{
  "n_layer": 9,
  "n_head": 2,
  "activation": "squared_relu",
  "norm_place": "pre",
  "attn_scale": 0.104,
  "bias": "none",
  "tie_embeddings": false,
  "init": "trunc",
  "init_std_qkv": 0.0296,
  "lr": 0.00538,
  "decay_fraction": 1.0,
  "decay_shape": "linear"
}
Each number is 500 + 50 x the weight over its row's rms, rounded and kept within 0 to 999. Layers, rows and columns count from 0. Numbers have three digits each. The size before them is the row's rms in percent of the matrix's.

# layer 6 MLP down, 256x1024, rms 0.106, rows 0-213, columns 256-319
098:437525470523499485541524557561470576429550471501490521531478615538481486474475467559514524513493594493488570542587517629554489447512426410504612580373509447395467617513486519481516526435513505
098:491515498502525486532444560455527519441392429450473471420511593505513454490610485596413503548477439537572425546563433493571557572522458504383554535451552457489637516469524534479517552555457533
098:466574389609529545538490404493500520460407400468477414447534532577547543526484483525551424582527488517390487507469532516436506520531414586473491503478461477511399435517419536515386479467484410
100:559498491490484535577511536479499504539575500515503431493537659462478537521506460516507540443568535540513466518553474583523420517562560453445505489518572536507433500469574504502490494465480494
097:634500546546483405391481559503544485484431432545475576500505584416407498527463469476404497523548472603556602464571337511509551535446507504467479516481498530486485500511521572560580456548486459
099:416445590482539525467394529542479571528455545448515668493425494508577511479518488435541536442532441452548501389510536388513543450452501533513496512505410478600507478507420455463397471446563444
105:619542500470507516553453530494500574519532508482487502474477501529480519454515457443461477465472557451633503476517466466468521503577499478521599528490515517551432508525552598595573573559484494
098:490502449457514580479544436432541430546432520548428558488540603549483502475446498569488502587511605502426448369442431438521479473495474495552551480446510566408505526512530511560480453440460501
103:460505426522498561536556552569448523468485486450574555537465481561428522566541592454460508544545439518445573506510492517405522517558510493438547464460577466521527507453498469506498510445528501
103:543430451322559431512525470493555449547484556367460592518449533540544481469529446494482553497461511562486512450505501454513469586368496527632542452390484501424505538483420605445529570523554466
098:465517555526535556426480566461573474533518450528502466486506486540404514475366361574594567444506524498533468527591454620497514513554501440439458530449590444513430470507540492367478547520453493
103:453496512530529331505494527426537524458558489407471530520619485495369507423448478496467563508493490572485502521535568496483517563528501503493489491467458556551548496560501502609551515428443530
100:490497482596518518489459451523519463410487541391527469529454500532538458514496515501456499488521446437562452523413618524470562486485442497455501622403411510461440438489498536516478481533486515
103:584421460471510554500478523482515512496489485503558412521439530483516466452537564463517403426536436484546465435551549545495404542519464542456497512552556532607562553438528516573475509454545467
100:462475464472546593523463524512469423490502400612531473415522449474556469506469460517498477431536584494492574570528428466471482504532563379567391472493417519488490420482442559461398481441496436
096:490434540476527435528399484603414426520560582540435504483447496485399549562461509523496523447598472422482526582541494428478529414482431532435507430569473387578487499499630485499495475500472537
096:449456511574480479583543467456510653528444468454510508532507514541427535452496458435437564516599494532525519480455474508539502490553532489485455412487551480462484532453481510435525530424641540
097:452608484528424516470547463541500472543456410477501501501487506522508474604509376533457479469545449507547511542537468503505581389508495468517555557440549470523471424459506534430468465497446514
103:514479497468545579452393554449504479526490533515441519505473553577522450481559515530546433566448496530457440456481451526536510479493579469564418478492565496524633475517515572436481474474458475
108:513468461542495437580452448500464556509530527464581544572478556476516410456543474457488518523527513531413418472531553561531517478432554507468452505547487443527495411491619579478527558554474541
100:481546505526532524468545511521530504584486472562550467549536452646617543508656535538483465543417465501410466547540561523548572429404509514549419515495541396613481465463462604520534556557511470
097:460413501454480561452480494469482613531525445582477517367536535527465477497498480464447506507467486450490469496449526537478491446494489485465461465616557607472480511565475525488503491475402485
096:433448493546528508485551430517522533488467491437480526553496513481494534521463499565509495473398455477487486460414461511521463496389614491499518490365535476544598495529453513448522625481440530
099:508511529599449428427505554510587549448407421541449467430415517544476469494489598473487579458512509482483496535605403525466538466531543487605595513464487452574563459463572518472428438544514440
097:529461505446455536567514528435506504452507451463524504516567528485443538429544469540506485565568479533560508501413501434480537444470472559466437541640599475543431472531556526522578448522525455
102:557499491548493498477408500455530473569412523547519520464557451515494539524434594520445484424493566582517527510400363490524497526540443503525441408518559497528524499440384550520510505441461523
101:475527459454531520482483495447502406490458578407422545497522521457393542497500461426567480486519482455605520502560519464504514516414497499546414500447581514526498470438503487400488513477514495
095:447449514492520522408510463439513453524648636448447569556411501556404561493402545438531411489490480531449540562449535494484390515585422570505525422577465519572445500493478453528477480476488535
102:542462441557516593495461534400543542388531519521574530569414462512600514551542501564602489487413533504521508440561499465382522511517489466514506480497483366516464520538507496465480657526539499
102:428584482461393438536553543505544553544438460476530505518540498411569475489488486483458471514489516509447512435482454448460458531517541487449438527488574429479459486567512532449554475451504478
099:488476459481531455529533508419545568559554536536472471612485500542552545459463510582520482418508548446609552453525545478504458514544472469560533438448496529473498504552508455478516510407521524
097:462538590551511548508468418462479546395439484534521550482422389485482552525521502593513453451490585615499588563530464541399520505460555467424506459400448581407523470400512522477514539393518466
097:532483471536527550394507496478498532498474509466390477504489486492506478576543603544442580568523568483500523569550397489548510445486540552581393502462363497469513493582464427491352467514506519
098:487511514498492515489506527519500493488464520504506501527582468432490479424449440500493457478508524408436458563493600406531416465461461538514457429440434520524499525524507466441474558540569472
100:400547554521491454538495441561538563547559445468556502617573508474508529557540507555608535510388497496509520454444526521463516440566511512530480480436510478518493497422510529505514410497564504
099:442563445510423493513563538490543616565614437547512481463467505505508470591567491531498528486452479562508506416506533555476409437490371502525545548427456509442469570558517493474487490545448438
103:406538563421507497467453595559451517472545382527550604603607512527597452528522443589494490501410451608509514464483480505546539553593450560556539456487532541429487498470560476529477449548500513
095:602500528392496413508429523540456499527574501494431505548555436529602558514509519405531458430559559520596495495389476585479458507543551475496410565448549420524506494512563621515452552478514581
098:525438572455634528489419456498432524497540474444481415533496535547522502487578486547497497389449626470531540661506500510543484458480458473508572418400469493479552450493424527523476529507530656
097:413564565572604515465521470462546500473537618479406376563555601577564536493515462508494460536527507530590486517524416565508517459460463466444501386518478548488479526473529499519475510462404451
104:439556536533491487529598429538494476504526458454486644571503416537534549467494454532526473446462574560515444414465498510457511430566529454480489564536590447441523525486489508452654372499506558
102:440398385386476371533483493585543570458485533541496495419533499425429632503564459485530436491519544489501595576529425429452507529489468520486427411472515582566534468525548451475421585371509488
103:465455573532529519525537465444476538486489517453450521484526537523515500534582568516454471553438462508454535498433457535561553451481548444550496500408468482477489475485570517492527567559441526
098:570523488491529539533556506502511504574427501456495550491489517564534423474523475453494440490551601478478361492543507515464531522439496434435524546474503490478477576476464488608408502473580556
098:529434487550526491439552589464524506396461578509547478473423489483502492489476377506611483416556520485486558511499463500471482521532477453503503481545459504530405614492518528505557483412505521
097:525528486531486569542582545391470452485478476523544482522480549522518498460495478427524460568590478496546537541510475520539467530492421543527460484427507553449488519455524472456532559575587473
103:514560511478562475611525512557466461575507504535533582455497522583505514507635534467485488554510485566517448503487563443466552521550527429540475447537527561474429498526544504494568459471599463
106:452384541531496522516520574527516424549542456512473533481592443517431473454515546528404494415418479393505433499503551439575576425466504504504403413477391509555471468467588566494567480464463490
102:414529529504401612468502506587475513539457386574546434595568491459448506495540504520538557589576485525448530555519555525551541468553514498476500486458459458474571532510457532511514450449420492
098:474394530538568472430589409548487461544472462536524523539459505584522468450548536507542511590516502528586403584441492435586497459448500440508486507569473410493502500533426489543481492584481460
102:570529508476496571471517479402493463541533526446521556520527567461539467551402488503462590548450545471540510522432517510492527429401478479471442516584435479464558519475458459534625466551577506
100:618474485447651522559430526459497444502518520532597523515416362495588557532429471540523619483469443445496424513522559564610523465470563445522430391428515357594457522506558551509529496424462468
103:571492495546427543564424531484509543475470448541488507422520500525466441425442456445566496450485484537458512489411432509470511473579481458494514515486469417598615618465548512400507610474562555
099:508578502494507497423484480522463418488496425613400394558568427549516546503486604540473534477476507392523517557498516471472597500555412516563554495419521412524449588545617568559491483467425494
102:446503490560459601617517532509510462475577451437600542503511496551541509424568468536458422502525504583535474536498519567482540549554388512477552429468509549499518385497483417549545445465462528
098:457495380577394461437401445493501538534554506549478510467511531558630494426516481463555493521623534418508434501539548485521549566517619570527555556551565432520418452540519452542449595449487482
102:466473465458485514594439536519539497461454508440540613479485494478532507485476463519564511428558500533416409535421572479512503569516371578420450427453528433509478515531442505433487495478548462
103:498540490564427525512503483502446558517356582407587478514507588487454446503508513463553442476508429578389548463478553509456453516481408487440521489468507511559526492427497490524533495538531529
097:486563523520528554485543520439544434451432401558464473502456565444451545499511506489478420501510503520542478581511462514452517552505403410498416611469462487452512496502495519546529513500527533
097:494562546517505489542516497408501452506448452441552460507491530571464540467513493492542437481499430495475493492525507418553475502553547521519604534554546440456533554476488559549488443577456499
101:532469464502476460475448408487505518492542473498551479569519491428506492486542461458409502507396525419575444509541499453457463406486511486574431547533470415460480559498491552445533476549523464
098:563488479563503520408479548453400503466538427494504467490445603434529477446434476461483439502536472453490517450487528621526538408500513494484488555569533545503551482433452538509480430457490495
096:524540508608429490440482504478508573478585448559451507505566514505516473529530468418493457503527566471556561482485489493526449491538478425492426485510509588482451472553498508449470499547469476
096:414416495411509451497484487464445529551459499464504405487497529449509560443479512550423482463544489410415469497451492357449472421466471580554529512473559568429526522512547444515534560548475595
099:480489445512432442464427547458474492463398473516546539551530473425423432568517391523559467470568543434550613613484502475571425455503539535437470438439434486505478575469490373508483465554478528
097:517493539435472437526489532484481635409461576516486501437515526480423533466541581462525510558462427459542429494471528487335512551501468521584424486434473496503460475453504523464416520454457453
094:476410403451474474529454485437487473432593562381472544545432598508430563561443473505520475434510545457481542485456537507503541511456424439595443530470447528471462424454512611454489467451471452
100:563504508494450541497572560515505464460514439487520467461473549506554481542433600477522416605402494553633429510499469463501356511467448498490609528543526429517629428522491462567511439448539496
103:439392450445498517548481535477531539499541433549590554623449413477606525553461413525497495515550376553507447475477538544482565463565517506646527520398557418536495430576512472506571524500533520
099:525441546516423415538497525553449462554517449507523449426474512534409495563527516523464502459447505526492544466476495453513429462521511466517531472402479497484501523554461448454526541466492495
100:498558571464572532534478568413487532484536484521538432547455545542551479533596535491440475461464481525582506530546473554554549471399377485456490487582508459501391560469447444524618363618529475
097:440505511489548471515482454545495481401497509463481393435498567385583435462480438464481491457564506506464491501477579418423484504513473490458493513521571535558451461516501540459517599486509481
103:539492554531515495481484518577544596504522477469474519488538554490590509512519456442451500478505530497563498454595518473527522455423461492444528498467470453511613516481489395427578480475386447
099:543401492538574455559541533509449559454475471620526462418493463615529436570582515539598450464500552483475530560498584602490636498379453498548547566560500467604525452447485559412501514444412499
098:570538554480540571522575541400530432444470459527409558525495478485499513571548541556539459523445459485449507528521519392503452410458405477472491493490498524479491508470531531479549528560536497
098:456495507450425465417423472471453502583464543503558485510505465491524552472545475434443489551556537430497437568504565415493527449480447427434502479550491542470497473443445490461559450635525499
100:541471471410432513528481584432555477519519510468526457547510587496544510567513504491499448513444579514592516536546641538578567519511573490559458463578416424598442493388538579529447486442547546
100:513542465449542528482572534473495435509484533555478424596486516490496588552560535484508481537489512494466564563415552490458513508561478488481489440453505492512531536519500358453555524459412530
104:476454540454502518429605458480384563577442530426572494555447592526481425514477486428446479520525535498507610516431573461611490517449584446573576392472550524473537455494526500521515535531533600
096:507491487522564545399601578503544512518385569421512385521435558523548468459534578535453464406437489567615389503473363499408506513545544505540509461361526411471563511568514606583514526529501448
098:547442428519561542553511505574484498428490511646505582529439492426550586550455511463460491528449566569452504573409429507480526500515392463508501526484555464481407518599548501618546567482454506
099:537535461620519592544551432465496488519480498394531449508533436530416511457457460489560479539468522458469454575555462468503475583583552492436524436513569470472469501521442544526480492538562468
100:458537584511530518515453437491466510475515551427524486475416460634478538473453514440464464382383534428487522499426486559518489442446486483581502512546499478483579514563557541560494576535465560
101:483514514485361452462482468573472492525423450463478536506403542519511495509482408500474492528525539506498522446504512451481453531429493537429500533499407549602439446539570440529535545453479525
101:604466447547458480553480475503467403516480616556575538524566481507561461507553455540458493602458459550526485464463460549406526592471441554453497439490575605480464482517497527542419561505570553
103:516444572436476478520515581438575406447558527533503554581463455468521540462458539477538518504537614489507544387476600442536584416508591528379423491402543495536514579473460505485555528504542517
097:572502547486427524424471580569514521444447476495414404436451416410443545519595479571594517545572439479462534477393551536592486450523535483457518549518488531409500474532387500490503539600484497
098:497540529553546467456560508520515435432495554530509540564566504511480456528478524528441492460593482566453453536585407579521471493485510545464562491393448420541593548522474497543442464505505508
097:443583405589423500546498479442534515595519504585578505512493481492423429510518418402539438477560484462411443550464522563444481487486508556545504496503399486547458533503495506508513482444441423
096:451439489420479477538465421539573483464512433461464475514564529482485536493551518542459443523478514540556454445521520466472403469450548507453609513553444458494461429386433525621487594536497381
099:487489551492510547422565495538478489457395453501535553466527476495416545513437464444483409482533491541393488592485511455518459485509481507556447443426563568502482619442617501582595480612529555
104:490377508541528446535395496533545508524515531530503495533545562467563455501535429560522481514540528470478416505495458501538535558463453515602559475540537499516533533472535549509538500451556458
103:565543488465532423477485453401479479482478519537419542570434530495575547496480558532428513506463494444421530498533556486554490522476492552455482557466439601482503535477539509500591566492420516
099:512468515552480560445445449504468561604599531550577466515481558375506550378627501506427507462492493541510477493490540504524544481430454495547485438475557483504442497567430541541502480499553460
098:543485516380519387465450491537485551495389517456528551530518516385410453497436494444523538409481457480550433524466473461407440481529521563483429424477468520521460508470429550550486391510517523
099:478474480487457534496535547447541557558501445537463466505531577456558434442534385542494511469474531474459459622447497483483393498553504540527464421392405467522547515540561525562421556541669598
100:492554589547499510585500465497532612525478441464472492488433481496457521487605452508516489481486541560512459532429514497551433470597458593425401591456408511489436524491564541573566532602462535
101:497486449427496559599535536536483518583519512487395576475495572509478541465378509523471477526554504509421505435481509550497494466498534478531493472572617465460437529552591505489611540468515490
098:490534447521585512457471547442499585598472546602477392588568378508523484620603539569473485468442460574495471394535553566491623491487577475390608503504503521492511445589493451429525549439456430
102:536467500495482473504455473524493540611480528460489495444521511472571530543491487487600348509486428521603609375595487511499464506505500487534551508544454457466542490486439559444537494527449545
096:487544549488384526494545494432569503465467441600406466557452559513388594452510526472499519534454405451521493531479431475550423526503481543417588523460536368522526426505433500505490515528531476
100:565577467506477527449472560471482508499464487568523493414531487504531470500512486452555456490449491536541481454595541482480484520628509497467476531534422542566467485471485566563604447457401345
098:479526466532494517523406515503465521497532520496541504548536500564545490508539527456553484494508540518444532466469416492532481534626535504439522439541528493485459553591568470550592495544536529
099:562547553500537476461437499511504592466489417540564480503569500480457524495494511371489555537573475517427498509485513520531503513478516558419593437596580373550476502544481352527491396530500559
102:561529495433513509468455505545475547524549454497452584532577523465409495558650456531528581501388456533559446424423537555523516459565437600488502530468602503493571419502512498581494516541465495
097:569435529529528624527463435535495566509521431464437455433505474426449500590566581494540479475518509528509477441561476462449516423484455465527539501515488418516513397553478521439475550445552525
102:505499572547445551502585503556474464559420442432484495499478483473544505496581478500463424576564462470430482452470507574381527490504511447355606617424491563466511503454442564424483503360465494
103:484508441452522433552477453469508523406515548573427534502509388625470471524569465584568517510553492455530477490494440609585555517528547493474520564553462390563504467383533485485555550447456482
102:487476521555499481508484504492479528428513500481540561462430462496538563491491516427516494457430567535466470511567477454507455527567485581488522519589585479475522479400547484512510494529491516
099:512552447498530575465517537529483484477556506619510555477489522465547576520526451478524507594515525524456443584561455471437451442623460602504573500436458520469477479502499565484524572508464483
099:472633545506550516400534552547461464513432508503563578461513415542541511508483504483536549477427550606538519515494492524512527493527549509454510478464527473484539499473419579420454497524502509
102:595496532515553423482494635442522425546520401472555491439588421467460462498451491503519603421486539492498525496540610443527572427485586465504518511536446561397495549430514455395478409578536501
099:581500537523517612477462556503525490582492543503602383610481542454553532503448450550472582472507514441423490502528481531464471479520494520515460526537511515532513447485448549428477498436426550
100:438381468530469466553394528358519432463436555545495480518533601502515471505528361528519478531477416507518432604515521477598495533393533589507455436466501471525393487430359517534477496359515422
102:435499533435546358499453505572512500473509520479402545469527486572500452621455454544538551500525542450487552529585549363619455520512356540541544403544552450507484463520520404480562595477555517
100:524563457411448588435453457515523416520531488417506501541514489562546461534475515588468502536513466424553549556473467534501545545547491579455411416500484598505559539501497551504482454523505566
103:513505517533555478547525519509470523503535606457520489492495495467477503461628408585471513506549422514412427413514517583532520500621641470503545458507425437589457522442393479424479523468383450
098:530435425487555430382556478509483488574475450467565431456512574482486503440477513449384501495402473525420525508559547454467623512535495534469511488464457501517535526416484540396426486521500494
104:512627510425534490558449547568488438574409481544408522442436441553560603534533480505494411483560602489447548499487401519498555475548439470411481515467432478485546567489445471395448463524414523
099:495481489493562581504488602546503542474538495537578518497471457503554526434439359461500557558443453528466553534471520478509462554518480490497483487525473589538515514534415506529471463528504535
103:481466514466482436533503505549491436566563517548513438520530465493532539487496530505494471522479546445628480431504537552460473493536446499526553475463526468561408460472485592487535576449441428
098:488524505503473488401483545491579491517442467371453435463418537498501585470514419487480518462484553455583538508450468464572560581538471463475575405563503447521518585467463476598476549432413437
100:461497455540481498567486565529509616415571514446436520495515409525532434496486505547508577512513570484394582545534524551554457548525563457490472483508538462473528462468477502484525454501560490
099:521495470478461516506477540517518446500497488603450476546472383538571490496487605530522575481494540446432519517498399434506536470488514545459643532454490509553462455563398504493544439502488579
101:460440428526431541447428557429506548555494504470479489474385561478565432515450476490570447421548526519485494520485425564462511555473475470478534550458463480556504492451521454473570511576599478
097:490563465637395525508537508431440625523501574455524371490442508560553456530487559523501477601570526501563508446414452467519572589484573414561514563417478457535461403585482529401439545527459567
097:514586505489468495498491581350534487573528510523427477405495386490403586531544527472481546475488453438483538473528502581486557448526405471498486432577485400452485462430476476520496425455502494
097:403474484387472550503462503416457570518442461491490519467507478513500517525497603475580506567448509529518498469488474431415475471566557556504458548516509547550553439589410361454447472477439489
101:443496533501583495523465429463520474481477552519510576556488525437442482536435430475520468583387599579496441494483407464524575522514529458480482449417550440596495538499444559381495465565461482
100:431438444512384473576483480458462446558450597474412562470473392514487501502539499441498479548456447595439537450608527524579563549460428523529551589481537474467485506515486558513494546490518462
101:458686457568366475410515514525524497509579519492516497397509521490451453553469478586476429563507474522499485535480463461600511464433423456572479433563433504454484442506568519554540549475542461
101:447522530460482508440435524523446386541401513517587505504402506530469511520424481508531464556409397447567529485577509493491551459559503480607511500492566575474545495563400537526487416560570462
100:446577513532463436416431489582504483624503375448468428533581485541499530522510521506579499478441425549489527375410446551406535473444551461528446500455435526435442469552446468402477500535527517
099:533544536583456618521505508582490486518421512453581553485438527419495521502460486356527497465496484495468372527499475440552511446475483434419554450519512596502401497500529445523559546499550416
132:622497436491535470485454473448653464523488600448518503540456467496468610416411507503413472422533542491486431465539509532609564573527450496423475452535453404488444504520535469466419510511464509
104:429529523428463447468499468506526534545465433523581463498434398427507572560510560494512472520549458525518469505477604504611398439587485585579541490491550522554506482452465522519412571553553376
100:506473500519580492531514551523485520421565652588476472521504464393588540522475521437552492553467404497510511525479520553609411568492430497621519581506548513529379372640554548416569489531550535
100:569585496448502504473484539517546535520495507499553540502478503487502520562520549488481528517487495464552478437527601556411478566568488447479514546499501544484564504483502521517509542502507508
095:458509499551431480531524508451549475517488490582445574516518495442495514483405576501453513530468498502484477422391568530458385387554518502527550444440515504526468510494441530478475604496474549
098:490407442555401446517559429587530521522583512423455559569544490544526559464454483502437507465449477500494434492520532416478442579497608438476586501538565513450380535624428459519516508450432466
098:498465520526518441518513527479555574420471480507478501475496457529473490399452516478527560470477478502557546543533505554504533516460507475467552460576517443484490581404473535572523459525472541
101:535490460551534515484496460502497498459456526462553567541486544461546466510443470483471494463619396476376376536494550432482486553405462465471508456482477479510512509521455558452461456548491559
103:453483580379408387533488414456541447406483451502467524520564470472505487582465460572488449494533572465513582485485511420524463426467562505528545462462466517508592591418452555579459522428600501
097:506477531638505375501474427533592425505505620507540468481556519505438555492426484479443482443419482508433458478512565404585468428462426504379389495461456529547547427478469518554510419425592439
097:423434562470582459485521575570472578601467527491451385508501491638578410440587524539499442503567530514461475520554500537506525567468481579544534519487446543493525527486539516467575576502490459
097:468478450620423517541630532544543532528457471576472414530584484481515537515563520564489401567510375538531443475558439505542508493500599470421557434453581517416544520471514480499497488488554414
106:492536566521460596412520535393459482390568550497508521435484505476552450497431480447482574420428472525522421462468444403571538496446540466516540524475490455551537427503545504511550476470480515
099:526424498508407512450455461513500559513440448489456421456511499498572554400400457492536405462526523477463381502506561438475390502488447451462632530528561522443552404479556508486521498466537510
099:534434463513532557487517515503521383493589537547479603472367445459499476463484577512536494489539518540515560426552537525548529405464496482561421494570376453541473512486417551520583528399514521
100:454527476416527519520467510515521440517447559481601494529548524456470595396458531473425518486494531495542459435486454546550451492488426426557496488442581563467533531483460469477494501562494496
100:461483514599500463446461509474473534418501531442477585427413451455464445436539573513509479421463495547463452435555488391369510478496454461529513470422401562508549436439371542623501455512447580
098:570604523541546528481526554485511532511474573458505483479555499551487569509524481605521445512522502538512512519409521499493478450619536442506560411646525574396539564580533484476525520480479483
097:406496523470506575593436507511510423572409545468481466529528526595470536524553476462483517528470488395486476486570451480431443552482471513465511544542526471488510559508421524524475508450531535
103:550516560510430556593459471498535554517565609583531493486449480504463510511428572492593459543491540560596482538468497441492451514505482476439539484425505446469631490531534460557479577543408499
101:549575642571517415492484478422499412432493547521552451502534580532548465526542491584472403501493515516520539517585576564441440492514488566503416484549507466510557503486519472480614479571568625
103:470440429533522579353507470549542453571482496514464553524488505476500472428565416424513454457620448488470483499448534432487484440521499543540469386516491463475436499464526434508541473503460557
102:502452499497526413512423543515508494431555477491517468475498478520629461532553473497484486511461567409477585490545485504564510398495560557443490491498457448563515440481497523547579477584372575
102:559541464561521506487404601441518477488415526516576472479532430564601617515518399544485430425416556606531546483578487419464503485536477420541400463490427447506483449562441562562489543429464443
106:480475425495479540476552567462480473451442556427466567517511434403427444511422487583472456601467404571457528523423478491478543515485492501427411614492559529558511485357550451515471479406491535
101:417516448566480586537499479543562481560560522470525473503503516642519470567566517547501460565517556456420555534448443552577522526512478450561472564491476471543500523473533511499450463410641492
101:465598482563493451457506563469468533569509416457520516476417466524450458471493515515524488493584529512475589475520492501565489451510533492529510548505545475453542466472464519466492551512435528
100:484576499533557395547550502514469595500473565434415398437452399588504538456450527543624482482573508449469506521514561547436580509486561468467563494505521424514481456466443511470480484579534513
100:554471556483397528366501497479483446535563518530537434406519466534468507577479548516464534507493560503554522493437505444440579518429565481442516543454576525485468551454573472515576505485430383
102:475543514520560446478561517541458520500480465434496490478480529532476481487538494443558479437486417517463550519541505556508496536523567517570490534423515576502518501519505540509467468557526522
098:500531561461466487529520575436519539410386542397514531478419454574508464489448492474461466484475442496526464524551415547438419551540495490438502479451462527570472436542596534450426640463474469
099:507591577546466583469372490418481436433500518514487579458523494434561534534440401542512588517535426517544445455524511508616538476432478514539395472388518486463523522432372526481502531462487506
099:472587507502526497490567425428485560488429403468440598481503505515449476451441500484442452603534535519466504485467464434530519490468428469379476471517483566447540526529539558535546501483453530
100:550591509566473521489496425414522471456470487554514528449387505470442425488457420576522439507549593504468566481506414494457360505502598494488506462430403605480598477510561514496499476530598498
097:520449544418464645439504569533492490474397456556426351484482488498583457493479606482517522476542497515487537501499574478553481472525541535494517454436451538433507467419476520479474384483524417
098:554454552490546453599456441464565465527610477441622516442537474425439527504466522498496469515475531551558553590529540490478575508520524481573526490512471479400499519547475410440595592444422587
100:475527507546445533429554440526513507556480632533506586522537468440482394467515500521518438428517425658478495504576453524488435571514557458484475500540577499616522600568564485518480521454487511
099:495552489553524547511419524499449510583503551557569514467398526394485498488497568453476517448539577561428502455506473460431503525477490466475489481463515581496533476475518551433544455515512361
104:511408489484506528538488524443496493474602449427531528457498525392452550464488528484486540549489367539535479504449541538554439499436502454628540446483394564532526599479550495474448584469547542
094:476468466470531511467445415424450526531484540538507469488516392453451453505532427518412541441538461587531531573488545469463509500501479444439555515473494462627495476544432464508451496441576461
104:574403530565458503538499520439549473638562483526484508451549481439593481506502523582498514450548502527463532550504525504488489511460490522512479393549434438533545476527494547463464545489418504
099:452571528600514518509530439499499484462531602477571458460491428519500537492428540536506429522499453490562485560507422487449473540509591504456449597402535553455526459484444551472550478458512467
102:537470516501498509518481472467506563414464472450484421457430420494461534461413522513579488554517489535630521500546558518515478453507617534555455540436441458522561592566510574428574553457551580
098:569551567491461536413557515448489530461500519589487472428489548451495491430566578555482474503497501480541527465484410500556494487434445519482568585547461522496467447506515437519498454553459497
094:522445510451478494524512518530499534516517480522469577411509503515497540452496533528440396525496472503528522561491485449490581474407461439537526483559519497519451582495524446479513536565586434
099:507495490465545556481383601546484590528492571451580563480515556555479424440411561498497453454499448507544486490532468455520516545517504463412496536454453478469506524418580555507555450517502569
099:551462528361460487505537456579560516544513444600563478461620444501542439532393505528458492468520524555490481511395535531514495463589503516442517460490464521504562527472424532456566538541541509
097:494473542469467475468470487523581485549551480549511564469560490436562515578431396524512427564570539516480560587501484505437541539524430517400501556485568524533508445493434489584469392508460486
100:475520552561596437595451402513570538503492527535509454466612476392464451541579516535510533515509495474537458500494528469491551494542514514456501420440450507472457533463472433575439456501493540
101:523441382502552484530501579390467501433511436491504587528426346480525545500404547556525525541354543411485602475482507428500552472501475482428420492550505496452490545575459504499458621528484519
099:477502437454558540448431573394445411484470564490438539489474510531515431557580589540484367423519527558477610552438451426478504475480516493508470560568540447522559498531497401503483488487511486
100:498499506376595581482525479528526447668533552482561531435463509562459426524415438533589421528466469623498478461496592535586540518532561493499486468419470525529505504499506531562554433486523423
099:530512498534431505579450435505530549487507539484497486461543553499490362472458519479493484549595522526571539541538501571555417581462533416437490523425486561593429414530459537565484485559525573
097:516492442539483504600488643429513519495535502514492455492528584498483481512617549453490463595540579439404500463520522467520439521607471505574496545453492541466569497526428504548581574477493571
101:529553494546461508520540489556503509454475483570510548475488577511564436487606554500475461523491480521488405424476440509525483511547452502561523526441427507467434580453526553520538552397492423
126:490414421506555536443473517501539449529524521478476507443623471485555555578454495556478472491599465454482456493376450533468513468509561491570505453566544474499367435530494501528526556538567403
098:580534479545490473566542364527552483588520420447473576511540436470494414467479474470509546475453500578453614457467535502516483480464577535413479472432524497533450451427541438516532537577437506
104:548525474436512476465531507476548578413611431470545556477462506547406452555481562499521425431386493494511660582486465493470488460598518520536535573689496503534524491499515484471533482527417560
103:533470415414487574599477511446468467522505569451554439473423341565448551403514476443505571494493656549526554563470485465536590491551523419475564521449566525436439499582439508531469450434447491
099:598405473543491560479457529487527436541536468436545470549444488504572405480451498527458429530486536450591485523471431462480426439502499498395475512565459444509534424472526471457527457543536443
099:546578479517508520518481520505513491530522562549498487482409531626513531503521449484421537516482434520399422431515512530544544526444482535491585472473568597439484374532508481425467522507455498
096:623526548489456448466469536411539480490489496526567498542434466486467500520527499446480476545462473607574493523516472572565511534493556456521516479508483503390423490509418456492548664528606581
097:530531404503573508499534435529509463558432501534437519522443526422475435546469378605502465460552551456422426484485434509437423464502489494517461487497458492488477520522539428494563505448426478
101:555489362471558527420390393432567473381561475431489475426492387421483514461493487480563489482478612413528526587495466453418499552461484488523576447592542420475453458517322428445446459475500465
099:445461461505558491431503455474519539463489419591534485439517493561465567460538570553601569477495470457477484523517420462494529575511474441540521538474510471442479467484523511529464601533552442
098:562507381573496456518507504527424459539534526577475525477470511452532535491449524526597497423476690490482451417500474475550545577532501456487491557456507520497552476541489571544613577462429395
101:496415487537582461503515464472474484463492433491449424532548557510448515536450584531578598519547498608479458487420519586555497521450531465432592556473528457449530494530481446498427630541456542
100:555458549510459454536392476447507514579510551425499484471453492505457472529434459437476584427457543462465443474453516553478484478559478509550471452547523465544503429519486490441403456502484560
099:586501384485510448450520477577522428438465527565506480476536479502359520528492539480491501492471562502533459617554511450405499484548475452470583495557511543536457523516514430480449410474488435
103:537509536587516569469475476535459542524448466505606527439498520540484543460507492442504599535482547508503466488500502452470554507407496509508511515499467569506516523492514563513550533427502458
099:542540388557588434518501471544521474461550412434565468508514399431450507517451486529502544519433523415480517453533457496464513452457407480566444425521388573539462473458508527526612449529555495
098:457511456474470492424456508515559411436507484496513519443463452503459475475493461616519528479456460438423484515579545555526538542536479538424506579460458514500405578438498507572475489465500470
101:581515548521481486508531419527406436543514521498522514425446521451419533544566480474541412507471418441491432423581514469477495502531490531462564520495502561509509509534438545555498443448463499
102:405595564453530486544479555515462526527446575472564504501448538491468475435486350418546505467359496517474566511662431491560507464541490492546483485480479494544487488546459509533409488540535473
097:525499491551550530516471478566519482538511609521454487570539436510543544557468528471463438415588497558510495472517434461507585503457506540435586526477518486606514480514460440527484432587487548
104:523404500482565445573474487548494544489609511539504471422436438594496521421523432557470454601480466446509433527401475494475559479498507541592567549448520465442485493525572556606561421529536489
094:461438543518410517454490505454450572588438454554470458537475540511503486491539448523498511484522450625477461525419481442493590459417519446452479535505599518515417534498474469522544493531525524
101:600617622463536467588453443490523503517565527472525519581555413477503503488527529496520480556530500474499591440557478540477543495462528533457488498550457492434552538490497423453583567546508395
099:459462555506453468477494470496536428497409472527617557529538563489448537428550466538442479501512518475540527647463485470568475536474533590444531490456518545517476468466507617505512538448517598
097:479506419481551490496517474434495513473486466522462546539589499519523491484356555517490543489523529460465487391490528416548491561524493509499479508465547533426539463439531476515550490456416556